config.yaml
num_attention_heads: 2
hidden_act: "geglu"
norm_place: "peri"
positions: "rope"
tie_word_embeddings: true
init: "uniform"
init_std_o: 0.059
schedule: "wsd"
final_lr_fraction: 0.0
batch_tokens: 32768
max_seq_len: 1024
doc_mask: false
max_steps: 5268
dataset: "wikipedia_en"
Each number is 128 + 32 x the weight over its row's rms, rounded and kept within 0 to 255. Layers, rows and columns count from 0. Numbers have three digits each. The size before them is the row's rms in percent of the matrix's.

# q: layer 8 attention query, 128x128, rms 0.0776, rows 0-115, columns 32-63
# k: layer 8 attention key, 128x128, rms 0.0751, rows 0-115, columns 32-63
# v: layer 8 attention value, 128x128, rms 0.08, rows 0-63, columns 32-63
# o: layer 8 attention output (transposed), 128x128, rms 0.25, rows 0-63, columns 32-63
q0 066:136048080156091089152146152154207101169135097080119201104132134132147082094133099116141198108183
k0 055:105030122152133074130148126122157100120162095158164146103105115076101160102115107173079124252165
q1 062:140124125151103110134100136177173143148122085171172161113153123109106079069137124121166173107122
k1 068:146123116135068074112107128149109180118126068121198119074200103059134104044123152180138125156117
q2 081:138173171104133164115147091117105077105081168136149063138184108143134164108146100141160104150063
k2 068:114122131176127108085130124074149119158096152130130136153153095124149159156086128141131183115100
q3 078:119130126107169134152216087161134152120141171115094120134132142092156119168152097108142060162137
k3 083:107103179135124167129160067102140052102143177116095167118112172180129123155170091151130101079136
q4 074:123131140162029092126143125139132170174063105165129124166114146149126099124116160163128152122130
k4 076:149152107119036116085157147092116132154056090155197149156165146107092083112145164142106136172101
q5 066:132168161089098115139133093112144155114110107126136125093117110113095151156130118126139095104155
k5 075:135178116118099155173135090158102151132108109070142148164104087084171081160108144129179099142180
q6 063:186150086111126158130102087128173066120098089101093116175135112180122164134076107089144093133087
k6 057:139142128139115135099150154108172139137108141105089083202084109133111155179121104146070074141097
q7 067:119084109130062096156097087115116109129147088225103027147156080130118187145166120179095103093111
k7 070:158149083180178111108115126119153123114126093142135138177103193163103124128116135146118118103174
q8 068:191118162134135110131143158106128133119156141154129119102175079165085127137099131037153103096029
k8 067:146132134145168176142115142129124111152160145192209119209143145125105129113089117075146112166093
q9 063:120142176100137113221125134143147098119155111150096150088150118176092216142117149121110094094107
k9 071:134102139115145158150176090168153107120159091103205116139054134139138049133094184132133105159162
q10 069:102072127108103114094113094110141102087089188108139138090151077147046068129107054183133194112112
k10 079:079148207121136136110115128143126114120112123132151181077105105111084102157155145102155086128121
q11 084:161191179073137180150136135111070127103092187150108123109174124127134161180117140119130065130105
k11 087:147118134169186089106145105147135127139141107078183069127117171102111086099133152162076169144146
q12 075:148144110145088110134164237168136105141123087136185105061144172107162147114094112148123099156157
k12 086:178122159125124152140108136110132134175101070112212158155108178095178106128139143117181131129116
q13 069:109181153080112224143131162117125100120088130154077117172188164122145158161089124091127123187044
k13 078:142089132126178139110099086109092136159133103134166098176103097137109120062084167159184138115132
q14 081:125059154087110152149133134132153125165123080058069183096074133112127090093143135147121179149119
k14 074:067117098074139143111119129061125118103116106172100161097120131182134111226162164135111138115098
q15 069:105143204091148152187113143180082142124131112159069134134097098124090125133144091127185123170139
k15 088:141072137108156094167109123113125138096149122138080171084096134112109157098122144102107124104166
q16 087:111087106132103108139120146174160095163147108069165142079104116167097150105080085068132162102178
k16 085:163113139107071128117168145131142085106143109081099154104087130157117157073107130060135095081154
q17 089:160100148149103100091138159123150141111145161054125155143127149100145124109089149178107107129107
k17 104:165134097132079120080137120097171118137108135082106123139153160094138140102079119162130149153094
q18 092:080108086131087061097104112119137210161135086131074081113107125087049096112174136155129146072155
k18 085:106122153124145067079076100133102180165125135104086087093148109137064102195225139111111117104145
q19 081:186145111166187099162127100153094165130022097117111116139039133160178140118153124148150149151151
k19 108:156153055166165079160115090149141133180085087087077136170033120117135129143116087112146184115157
q20 093:102112144107110136124118122115098104115144100172177165154170085077104155119114145136162064157126
k20 107:145124149105113120101056166141115127137114078169108163176120083056082164149148112122192149133122
q21 083:020139139140165128082121106157175137165133093164078081126113152154122183112183137084189105137174
k21 095:086098162129133108129141047117201127093178080147146116108115152209076120150111099106181121109223
q22 091:149054099139081161132128141090222100150136148133116133143146104131159112106154190133181164099138
k22 098:177108084152097154075187078112143122141144159133103136147103159117121107121114135170133140089109
q23 088:167090103127152069117172181100080075082091102109136085138145173090158122095137113126128118068074
k23 089:157086094135160089124170199165102110141097084161118103129146134091117066082156121162115092102105
q24 097:116149105147031136143099155099084073149103113148133109126093119046098162131122175133134076146122
k24 108:162133140123060117122060134150087088160099142168148143162121154131077145123135107156112126173168
q25 091:056177136150113117102111096133143140085122156146101104123134180115124147132092127136115024138155
k25 099:093142132133136105089105067135146103084166162185123074132142128103135125121096122101113077108113
q26 118:114185149082148177126135069066096191099130135150116117201083085148116133176097112092138123119072
k26 129:163118160084165173150173104131124119091123098151181120153120109159117111116117154126118162084098
q27 092:191100156078090138118099126191084150079068151126109135167142150095188108114091179134174119147109
k27 096:161129110068138105155148150182109176107109132107054158218121172102204110112112172126187157131128
q28 094:091150092131119165092118113099135192069137120084125165146080115167065121094160135116173116099160
k28 091:099098135150141220099127131123117173112149112129105160098099150119127188121144122154164123152146
q29 091:105175077101089165135117105096121098094082103108115116168149118143125168126157079123145145108168
k29 096:132131133119089150140110134088108093090070078142096096140175130115136127122137080111180156126142
q30 096:153154070134140155165146116146075166213168171176029110207115118101151108113117131149147137097163
k30 102:119141120140167135188187114133077159190113173168082105141151117104140107127117077137126107111157
q31 087:127141146145140159200130171146153096162156113094134126123159098164157130122082135094174153144167
k31 105:107192147126125184142153125127141121178136131131076123106148201144152110131105117116145092103124
q32 068:099135147088149111142129082082094156126114126132090106147136124127123106108125116141157094156136
k32 072:111171127112126088138116101111118156135107122089176174160041165119132096172121084093146100161126
q33 059:108125070183124077126129074093124097204126126128139105145153145111116133122108107097104104185108
k33 059:131166107131114162159166114071125128132113065173140153138099146162158123130124097082127077152125
q34 063:128190118093119107155113129092135116108081135170151184105101112171099182107134061130154141080106
k34 058:110114109118182130114144156133134119127130155181094157098107107132168196086146114161142126124113
q35 066:106124122100139132107164143133108134174153159135163184134109139183117124096129143100128117148167
k35 061:127106139160206061136151129131100117134126174120156060117109129101140130162127121146179103187136
q36 066:123125086121142090146137099159122127113101155102115124120107126119120115124126181140148119172055
k36 059:126099082137125072107144059146133084108094135060120138131132169176041064167166146085117152133085
q37 066:097073139132098114132148100085118158143072155106106155163143133108143165155143088112114115120141
k37 068:129124131207104139147108082118105106112075135129102139124175123157186115164189108118129103051145
q38 068:108117143127071092146121132143180149169148113159166115119156137076105136107174095150076118080116
k38 062:148191127127095152132127137131136113152118118124174128122116153168110042094094111138147118160135
q39 077:122069191096104174098148119130121105083173100124141130104125118097089128177135147105087144092102
k39 079:143111140171159105123149123132143154099163106121124135044167171111108121131128141165127134113150
q40 062:100119121120157082085095125126133115087109139113134108116076101121109157127112144058174148114121
k40 067:080154115130176114121122164107101147148159140131081096113108104143115212122091131111206150062108
q41 069:138116096142104063119129145083092119155158127189140144022152139174124157113138143122133163110199
k41 065:215126120157168135127129099125145110109176099205144116139161106076141138137144194043132100132092
q42 071:183114120095148109077134136179073174075144111085136082184116069065112121096124174155144127155193
k42 081:118127072142130095086094167119159159171117132131126151096142085096130166024083142150078173095151
q43 061:098109173075091053150072131116134133067129170146133121102144112155113111159126112159159126133171
k43 067:099179220136115122167129116174129120119176139185101093105132120123129154203117148084145155140146
q44 083:069137138155148158204118137115108061101128125112077056121138146128188176111146101157151158150143
k44 083:109089115170133131193187141086170081096112155040103162125173170115148155122119081132152136119152
q45 066:116064152127132073159117160112176144133101116132130155053122116161140130128174141088144132179172
k45 083:097138136106099155174159079110106144073156140180113147112068115098087139117163127148117087136117
q46 069:169090107094123188149137078163146141117118159092075130150126107063132118035100100125099136117112
k46 083:196156079127115173192157129088175141055125154109091204119091123067126146099108124094088098047069
q47 092:163048156163119082157110148157108127123089121140139149116111066053052117069126089139165146101133
k47 091:081152182156089126163130148130095133168129123166137126136192083089126181108095073103139154152131
q48 070:122183127162137125124110174155099188059127176124141137107145200094144144093127103158054169110093
k48 088:092168128166039089133135125149159145116134173108123194104150183113158159128092083099074172109102
q49 105:110151129096170184104105070114064167107141121132157141161099087165118142198135081084175111115138
k49 095:160085114154163103110124113087090161083164186113159146169119139119126109172091138143125107094131
q50 070:172139110182173140121128142158153138127130112128140091192111168078158164110136170149094099101077
k50 101:116123120140168072114118077148148162165075131114089095184140134119107140103115114142131096062130
q51 090:132141118102140122155126100187048136136120100089127117130135107129129168118111181112173060158072
k51 090:154105136162118123149043106162082111138089096085140138052146119144132135111099158157157148127144
q52 096:117114138159145137086165120155178107095130137100219119148159144175137088088133129141073131163155
k52 101:067135139130109113102175140108199102151110139129153153117143111126153120162192152115149126179133
q53 087:094161142154136116119097174117185148133112122127143158119133098138109088129115140138103083148146
k53 093:051137108155146145137092093147137141113107124134100121116115144113113141159115159107124063143119
q54 093:100143126133193146128117197138148097128202134166130164095181132139151148092091218128074064106085
k54 093:107166093118129133087077155096167119146181193160078130117170146078151118115103168150133105133080
q55 082:160151137155140135066157102104186124155065182071139131154141132096112191090112143137144105131114
k55 096:173123116188113112117176158132166090161073165129155123125163154074098115106133156156153115124101
q56 093:117152152112197151147126121111147053114167124102098142114131156109112202127125137070084144116125
k56 091:110144119124167156168138121136162073149161064141117151114151128051101107084134161107050180146124
q57 093:108097105153125172162119041124165186121124116105195147144132137174132156109083121114159135114151
k57 092:078098097137155144138127062136134215130143094129187138175118172189117144106106093139151128133124
q58 097:127069150189088108127088164104179139168084131145111155070110170090158072086152102130145203169119
k58 102:079115156169110119125063114105137164141091178126144112160107129130225136137133089158144195112157
q59 095:138166116155132147134100125182101117111120221087130172135145160134080053134138178069142226139144
k59 103:140096118161139096129119138093147131121129158158126177057153128116074092144139132109149185144165
q60 095:130146115111098180122105102122161137098098121133125129066144115083075141128170122131091137102169
k60 098:134147077095097176130123059088121145059138100193118115088127110072100144136062129166102120150193
q61 087:131162142126133112122064135118115126118183158116100111145096088123126086131132112133134188222065
k61 100:139153173135139127079075160149087141148187115145152083119099107109134059069102108145061177154108
q62 088:150138109094086079103071162144110157102182109094099145138132116117166153161146168177122154053162
k62 095:143133082109106096089117191094094159119158126123124167122176149126154143186109123125109110094149
q63 094:101107085066081160067114110163089135176185198142094072093137122116175155163084131114168129137101
k63 098:122084145106090128064095130203061155114142170121097126139129102154179169127086104141137109114130
v0 099:158094087167123149138136067160123097087157124216155059115105153107122111182105128136176126149144
o0 093:096174170042137115101104156093118163088126059028112188129161056162096136083132088145098070089123
v1 098:135101121142174105114107152181107143090218094212173139108145155129118089110130142103130105137119
o1 095:141163120113113170122130076063172151125107135059108121132108121108137157128105126143174071112144
v2 097:131114143141151109166158098172159145122091125158144128146163129124117065053153170050087098091178
o2 095:089159101094129214097110135109100103081129131093114146130082095135119171154105056186128082121083
v3 088:142145125174114148099121086059164111143130119141132169138125066106077139107155112117082116185123
o3 081:136169096070113102112174168135104110084126147132074102129102194131107132139139115105141080155140
v4 093:149120128146120159182159154083150075172147127101141152130145144131142143149142124145146170141110
o4 087:091162172110139082131098104150096152156116118152160135125137183142114114121137135085143140112125
v5 089:153144095126182101136138109151181107172106108070094123191109173170112131080049163117152142176150
o5 102:080102204111099132118153166104107128070154116176149149072148104084145125117149122091130106106115
v6 090:091102164151148140088139137116066139087100131117167094127166164147187083207146114100145155123131
o6 089:195201075144088126140095104108161095200119132133116125079080085105085156088080133147086168098113
v7 106:133138120145089153098091214105112086156090147133077213128086143120171101114152097121143132151091
o7 098:082122200089151065117170085107154179152139131133139036131191140107104133128101159144108151132127
v8 092:143141087140169080122137143114099090148108129137128092156106119132110122114066095062173111130109
o8 090:123128192128086181164082115131135189130146126133108159154159114122150090123135138187081128111128
v9 096:105158119155105099168055143126126154141182111142103213142126171075077140152115116156119107152108
o9 093:162168145128143150096171116117138116133108115114134074109128119169175083116164156140141180101155
v10 097:094145068077142077104118143139121109156101077115130170148175151176123140119176127216165164172162
o10 099:171103253194096100116185162126158152157106212132084098103113120099135098126096144038103173130104
v11 089:154098148188154159132087084214177118143187114142131164125102163132108123168105081142165129143071
o11 087:087138069057092106093184124094089125135083157085134132089132108136089141136159171124092091102199
v12 097:097162123114115145112078091107149127142078163137146139122072151118150139070110159078130192189205
o12 092:172093195135161096121222191156110172165170115122135091135172117150154144154118147142133145111063
v13 096:114143081106124095058106152095161099139109192147126163150120124139177149130138161128097096101125
o13 091:134113149168123147206129145142097166112118090117091092089108125106135122120131108125183254160141
v14 093:160112138057150175159096134082100077131157101150137143112145126157116157104126130102091152104119
o14 097:095139061186127146100137137129132174097092184096154112155161104094105112166105071134126090118110
v15 102:121112101138088112121182193134184137153099115105115123084142116073174180082183153140127188149146
o15 106:121150255113157085131060138126102110192146113143098113159110173147098096143094108108142201125101
v16 093:105115142071139102093163078098065126117122091205133110098164097130130123168102147151148126101059
o16 096:143131026205107156187118120151173115071150146104100140173118125124091159121154089122105043164207
v17 092:135141124089154074125151135152067090088139148092150086117161123102111190142140142109139138161114
o17 093:120137106159096139139154113113154148074123106184126175131106131161116058128061132177087044092133
v18 089:121083106103174100093146101163156115153103187092089106121162120112098159130162159181138125125110
o18 085:090135133155085194165140126119133145068128081142190156112092116201150072161117078097118136148135
v19 093:137087160171124138163072087070132128109111178180151061163064115145092117136181143163106132146100
o19 091:142125087074162102163192159173127099114146091101151191060148135134130134141069108075142030126173
v20 106:121137101113099131131123092150178129178097148092094114134149208114128128151151107126136156189091
o20 098:100118227133160068079124176107103139165129129161115159124088078109166129125124119118133255097151
v21 092:115153089135122179071152145109182184133231139134148152173130078132175180123091106134169145147128
o21 086:150132133130139062186090148147094119114076134116059121104130187132126115122108118128093205103129
v22 085:134132106140109107190141121137027137109150120134101125124129083095129154148114119092104149087117
o22 090:114124095082103151059125117117204166077087137107113105127147186131112116117138094153133068144127
v23 092:155115130112143177126116107189065173143128153191156042090105120143134173136101130087128149097160
o23 089:108134116130156104140212150080151131157130128080088203146114158089115113132164158159089102132093
v24 095:125162114084130142147130137083114078124148069162205120164092126085098178105114123103144163157162
o24 092:156098133149132120108127139145120181140136156088107095127170087173164094141133107166141042147117
v25 099:083133106121140102115104229113159164119139150175120107179165134112124062110156136158094135167145
o25 091:148096191134116152167197085141115086171155137081131168097083184116100148155117140105160169113085
v26 088:100147096099143158088150167143140124151123149102095144124098127106070065091133099131184100106068
o26 105:133104190164112106106120083107114133109138150142151108099145122118122159174099181082118149170184
v27 090:191124118160151177112172140139175059131127147152126122098149137187107093169129128095086108026133
o27 096:059147112158075113165112100138118180125103101082129143128105087078152155056112091197163136196147
v28 094:174104146024125138125100122100077176123129134163151084153167137106112122117122143111212094138091
o28 085:146147043209154132145146116161151089101139085107138171082094111171124115184149071166053102131171
v29 091:211074211150105079161123143066112122136117139158145053158134142144127147084167118148157172155158
o29 094:054181096088197196106132118186150127143154115069138165097183072143119099146090106103088174079093
v30 097:178140139163119143098101151109131076123163148099187180144129130111111105175114146113147135171099
o30 091:092160069112180145198149076155090144076098106206083081095127085133162171099149124199125018072125
v31 092:155116130149173150118131105089076097127136122135119104111101095137072142123148110081124077110111
o31 100:137132054086094161137134123178134156045111107099148144160115122065114114139132113170104078155153
v32 094:080209117145135148094176137103085098128100112129143093191097151150119112170084146127129128125137
o32 091:155019148124142088179138119147146163123127139105108150086164107106132143090156141144117134105138
v33 086:194152146123137110103129131046108179108139088105139178111130156172129113112160147147103127148134
o33 095:088117125121135151088132121134142119134116172176118077133149117081136168119115105112132158087133
v34 094:101121071144164112173136087113129161095160120114195093145081111168102107087110129093151110112106
o34 090:165162152131118178132112122103104116127152143140091157081176133120107138133127104176121100112134
v35 099:149117140059104137106139091178127106159136162093132164161038116118160128124100128141176119117145
o35 090:089136121178124152135122147078108117114119067115116102070211132138062123122130121115104031131107
v36 092:134108146079078111076111109145141145133140138134155098098126123135122110141072181146167138073149
o36 086:097148115139157137129128126126128111166126129093099184187164107119137150098112122108093158197095
v37 093:177150146133082115114155211112137134128117070102118162182120091171080135150154087086171125111132
o37 094:148108164137187135086114105148142124154129151151147069107150177131183120140076156125043191186130
v38 096:114139095119122138154124137104129123144119157110146104120085107203149106134059103133189113127104
o38 092:142095187143139134094182153122144132126103107129136140134153194080134110082169152122076255125149
v39 093:164165111100189076126150092137147143154142152151182088147183114131121115131164151091141136154105
o39 090:104062200160078184156115131105088112099103134133097151107090131113112131161123114178138077088168
v40 117:153125149115165190141167061125104134060125139154143131102148091162122137187117163136093103133128
o40 114:116133011156143147134075144143134101125160099104138114147112131113103099071110085133164000111124
v41 087:142146136143139162126165141050100059088110097151188065147115134054140069116105112146104123154110
o41 086:142127032083083113142086084177142204111131148091117141137127094168088142145189163137163090073107
v42 091:135118146171105147107155163174146099108127126197129081121113177112063182151107080151105149152061
o42 093:115117138106132106142105116121115133161122158097144194116144045130162078116156151123135113157173
v43 089:060082108127140149104088094113070163142112163110153166089102151126109102108166180126133153127150
o43 097:183172227107101077132175137155196124163157145123116115130132145091147118148119090164105215126110
v44 101:119072139158126164110116136104122112158168141115162087163137106114065065116142126184166109079112
o44 100:130139009081174153153117116147105121045105083109149172124149129125136149149126078123099087127156
v45 091:079118141094107170123201096140087147103152172140127180234135137096126151145141114177089086113151
o45 097:161107038126105097156092178115114107165107118119161064037116069169133102116124159126165147185096
v46 092:137151145147128137149127124186124121143122125107099080161124109063180128101088118148088136084096
o46 090:103112148103139129137171151096119141089124133144152154104139150199061104152110107165149152141172
v47 102:119112110140166145141090108068116155103160116145122082153156085182104141156099194117152098141136
o47 086:148149097118081164150164130158112079069121111120144162118105135082151117081141045162104034122136
v48 119:134146150087147195183113044094144099109164133170175108119142118131086131132112148115160125138147
o48 114:157140038157120098098098140151079111062100124097126154192128078152146115094134111155121024101126
v49 094:230137122112100183120130125093098194163113172125162156111098133140129161087129121187146101129143
o49 088:059140088166147063088115123129128069097131105100116098158159102123120119181163082052082081147144
v50 092:109107114129053133132186171151124085133170116121071100149183194192120121118138106107162138147085
o50 092:121128217136190103101117141143128150146098164096134154128086110081119172135097176123117157156153
v51 093:158036110126109134197111189122161113118114138141166176131112098110127148146148150181088138119088
o51 083:152199144136156075080169071120105116101163131105071064109166131168121124145119109083146078150162
v52 097:093113119134112147124106128131142108102112121123176097111098169131103122108157132140119120078125
o52 090:142119134112155114125136137142147123125115149126039173162095072122154125124100097137135164170104
v53 095:171100147146100113148151132108104138181057140145070183118174179151101125115098119201154139084128
o53 094:055156088105170165154141079148130124056172081064213096142118072122101122145129160076087100173088
v54 086:138146120168117146157197118124127142043152089116148141148090044200157077098138171139155134090114
o54 090:121121112091148140109037167116117103170115149140123149111141131064082168135148068134109039159130
v55 089:131123156109106105140124046161000120117087125050168143152130165129114176099111139135132105133114
o55 082:130146103114170128105097179105218123077177199191122116146136087109144119124143115103114106124143
v56 100:136091143110124155127168132114079119061193145156170153141163106104126123083135139093063074162124
o56 099:120186093098170113154086121133133129086084051086138143108126131142141124183136104156148077058115
v57 093:104113130105121163129134155172089106062084106202129144094109132166063126116130178075149143131130
o57 093:169135153115125122128104086067176138150134164080175118132148103101183114158071103194109019121111
v58 091:074110091158108114052141158114098123183132082084156160148168169129178096080102133149117150136171
o58 103:165136255163156124184128121126161149137132159192126104126131133115107122152142111146100221150099
v59 113:125076167162183161138161104148081111110150074193170109118096034090072120105126121146188151143135
o59 104:152155003077114142150090120118124125100124148076110155166162186142120143137111147120091000118122
v60 090:092096151158163151117096074080166128118135100131119168104180101204100144100153171168068140175057
o60 089:168108107079101083201121157139063100074133129127095105157067171089136105157113155096144080102198
v61 095:141144156132186080092200169125149129165111149154124131103121129175177118112119139165151132126087
o61 091:075131103161073168114058097105126121123130094100156120113120102116097157160138132100109154104178
v62 092:126176159154098119144119111077185126121152141145166120128182177086162176083087097155120142098134
o62 094:122129118106170112131132125162108160185130123080055122086075111171087040169198099093157156127154
v63 092:146181095116179129105149227117159123199163105149092125158075095117138132137099122112102112073105
o63 095:130063224168079094144120097130134134133106180100177137123167164155137117141121123140168165198149
q64 046:115119196118154144083171110129119108126175124160145140117139133082099113147144154144186149157124
k64 047:123125052136095153169141116106124139102080135207095121110160134062101123176150153090074133109057
q65 039:091131141111070132148126150115182119123124152099126143127111118197111182106080159086120066081115
k65 045:130130193112155077091135131149121119156162115110115145176097130167147102082151148166165135152188
q66 053:116154174108157150074175101146132150089153080171148120098106166098097094102156160131181129133170
k66 045:108112076177119149173111128138112116084101185116097086105137136124132182166096020107086142093056
q67 045:147144159127134106124098075125084148098128105164090092101145126085150119223077142158123115151080
k67 048:124129165145122134079134133126114137151122155072143159238083095241092125077135103115141142108147
q68 037:092084114142078101144085186167165128134138120110068119068126146175173131146149102158085184120151
k68 047:158109196096134102094114104151112121132139184121179174212122090184113121083152143155132125128218
q69 057:123077154104104143118141116114085155061176146133157176099076141143029133100111148127133125122143
k69 056:136144186157176126104085084128108077165131129128111122236175117170137158137180123109161070132173
q70 049:086132102123136126180080112106099094156057114194120093148181102082169102126126139171097124108056
k70 046:136194056214167175164159166105150112121108107148103107050119152076162113152108179112123121123050
q71 048:137138165135145082104138146147129122148068114169136108106155096062071108158131137145082117107161
k71 043:136176118165139198169114128133089113102149124088116116164121152164190165140146140088115089117093
q72 064:111171123161103121134110150138146097099193087181100099090176129123156227167160162170129157148122
k72 055:150094126100149111090130099129147129145124168112119178161103091160056121086075063123139143091156
q73 058:157140074113135139173112110108105156160116123127120093200096101129193148141130165138124144108094
k73 062:110138098191083109154154154142158125116114107162139121048150188069151072147095145163144133161090
q74 055:157133101096150139157182145128121145124162123094103088174095119109158173134164156111190183102142
k74 055:117139059156122119117121148137168147109119136165128120054178122039146074095061144172125149132089
q75 058:168179119151148120107200162113142098189154157087131115098132126142134184180149130139142179069133
k75 067:126071093138105100129097138154180090061147111127174111118176113095162135088118146151099109131142
q76 058:097124111209190067130164157121138137156135174114135122134167139193161152141135141141145155107161
k76 055:178094121116113072136133128205117096140121127159112127089125098089152135116078112147117160191123
q77 065:118182080077083161094124146121165115120134101147098079107167142124148149190125165143120143100052
k77 063:158099130159058095114161139144117132124163141132150040113033140159177157164113106185101170071154
q78 074:088049150153093093101151131133169160153096157066147175118126137130146050107127121109136126097160
k78 067:150121140085139110142097095181152092137110089156116157149176135126123069172128173116121087143137
q79 077:097073169169086161107101137136198132193116134104147141145146117132166085140123163078128075139121
k79 074:142100187108109116102179144106130114140147098058202135151096169171111165154188125099136102108116
q80 077:158154149151189178136165103076050132101117132124115133131090130100148185140110159175164105114167
k80 077:162173075122159114147114194161144102147096097145098144151160107141140117092130142124111128186124
q81 097:100127118148076063174121106090196109166140143142132137141180131122157112095135137124135188092079
k81 105:107112077128089118132130089156120121115130113123094148133066197126172105145120138110131111182135
q82 118:151137089046132096211094109138174108159136094110135166115123114091029125068130116171140116122165
k82 084:085135194147156148072172095113113125142117141127170122141176168113128113163133139110125067110092
q83 099:170125145185134077164100098072163107136181128186114125169149102111174163138102114125161195135100
k83 141:110190143132161151139123185137131117097121090126133140152201088166157155102153084104120124150096
q84 132:082141157183151152165178118109144126165118153185110139095103159095158165111106172143149100098184
k84 106:147150157115143138165143165087128139122091115145176133152140079160133101126136133107136133125073
q85 142:173156095134131170207105090113126144159103111107165113167119112056086182095174123142192155120142
k85 155:130110060165085163135120165103104107116142109112111114089107141066067166100136160174185106088128
q86 153:124105091130029141100102111145155144105104159120118090158122150105129156122158145126032100107098
k86 159:146156106203059138087100088062140134126108117152109113158153139065134144122122128130122056137079
q87 159:119126139150126173110122145095164155134162117145163124140083138152111104083104130136112126168069
k87 157:179131155116119111104180128133162159097120108172134100119146123062124149126113129110085136122092
q88 180:108126144127095200139155129119125151184149158112152085148167093135108086191169082121116110078141
k88 158:149132181130134141112145113072149148119122182152124086077157111156153149108096164139156121123162
q89 174:099098166130110114124089141071160141055141175109202165042132104092100113170099048142138168109159
k89 167:031065141119131177147195159102098177143139107093096165079115104109099105133114118159081140151099
q90 170:084087137117163175121098114138137085118106098170109174109107050088151146086139139183109099094109
k90 164:079141135172125208134097109167147110141161081146162089110161116139159130106144126188188141105113
q91 178:183082086130112090090127106120115132125126052109111067158140098133152188142140107186150184034166
k91 167:194145134141089087125133101130196124160108113159168099163176102187139127128165153153105096127141
q92 171:129088119171114105102105127167072140188129112139126111104121124122121196126075143136151071185198
k92 167:112134052151129131089105144098124102146141133126091079092157093105153132107068163095163104154195
q93 171:090149117097122103096094148064087090096090115151081121085055098122102144157195116138100107103185
k93 168:124153112160135148084103100123100068109143098145177125094112121141083129144158077143092138089206
q94 176:154113124120148176128112089067096171152106150175103158102119098156194101166122233124126144193146
k94 168:137141146110215151115173070141144151124130073090106138070106136136110119174107189126088161103153
q95 172:125130087093136130071056121106111084118132208084109119119112103157065101138155148109080141097033
k95 169:085119224129164149069135151103136117107144208125116094111175094153122145119110158161142164105076
q96 046:112145177134120129059127113084104094077190084160106122107109081130087132138130187107146094112140
k96 036:121076128114131175164130112088095150171109146102094089128141135195157141119106058142079170101053
q97 054:173091086136130118179141166156193102169075128061154159127178149121200141132117080144089153151110
k97 048:140149154176154080082146130161119112066141115161124117099118118087130084169166208146152068163197
q98 053:094118148116100188132069071110119155102153145170121104121064153183103116098112132052126122101126
k98 049:118150223120125090141122105140113092151145125088156141201137128229107126133139097145133149125126
q99 058:151149063139113122201140135137131132146094164083133142185175082133182174161081153149087132118095
k99 048:100114106089108198084157153092128141122158132176127156098074164145155090104096175126181123099153
q100 067:141127090156125097160141173142184108198085137129137145161175118128224109153136086181121161132105
k100 058:124114063132134136132148171133113167088126139138142103061129128033116127108103170145124110125153
q101 042:138180123196060096093146186158127145144138130065100134106175140155170128146115113161116191144147
k101 056:150021175103152077073105159154133122149156155120167163124110105119093114105167107157124130086214
q102 052:097108185107113103080132130081110161079107107188142128104111105062053100137118149189072099136148
k102 054:105209130117143205130103105093075124135122138097102097184123130228145185151123124073154126103074
q103 074:119112160131121134077142115117107158085171126097162166096045142133043117094148125113148106146166
k103 059:116124216095134118142079078098135136152128141141112149225146116220133143132168110100139113117150
q104 059:189173117109130130188130150137180128142137127134079126120168159087188165159153135211127149117093
k104 061:142129063101094155111132134102106099084135094117113097085094143104178145125077153108064150088141
q105 049:146137133100141130121129171168153075150132123180137103120176091131167165191144151121167196107082
k105 052:163117084233139102167167126175133105165142135103133101119121114112123164072155112149121113127087
q106 077:151184108156146135146125159124172091156140108157104096140182094159194192176124158139166161130098
k106 053:122134081194105098129192137127131105111123123131111098081113148068123110105086157139117155137103
q107 068:122152113103158175137133063118081147111094104117113125132084149135108096102100109073123125124110
k107 064:090150090167155147131132106094091129172131135130120094146142143109136169126158180122179136096085
q108 063:118119120143125191172106109135144071137107106192139149116102145114184148083127094156112108091081
k108 056:125214114166135179146150111113113159110146130095087081173111168148156190160159206150167112126123
q109 068:101090133102153071109118124136088189096108163049143134136139156159052069090111091092158113146173
k109 073:143097177078093116119131097159172087172107110142152135171136144128123097165180129140111093125104
q110 057:137111122157137114123181118075145110148125157155093123100176109143148174143104131140156162095061
k110 072:140191077120141135132111142162120077076150088118106158131160179101156074131098143108123086167106
q111 076:123096191132134082086170159135143139177119155168110134073157107128092104136156089137164168104139
k111 084:155070109156146130150068185215163095123122099115146138151160082150148130115140103145098156163163
q112 085:133143128170152216127120105158138103129135123150085100154104126115195166172107170127129094166122
k112 086:113193074138111126159077152136099138085122134117065122148159127172184132113109146139111141155163
q113 098:130082197145112157083104130121125122201151143134145151123145089124096131161157111176176130098178
k113 074:100088152125046102165115107099144177150117111151138151121112143117114116095147097127141147118142
q114 083:122142117105127150155165093078138131114167089128057117115090107078155177098096131146168151103158
k114 122:117078130157167153092161108104131065129139126125158119101121135045075194078109147189166092077087
q115 160:108140098089073106130080113138185101148152078145077119138130143112107138107179096146118169111117
k115 095:117156110165115135154148118134131191100142152137148113104063087149155139126131128179126200092136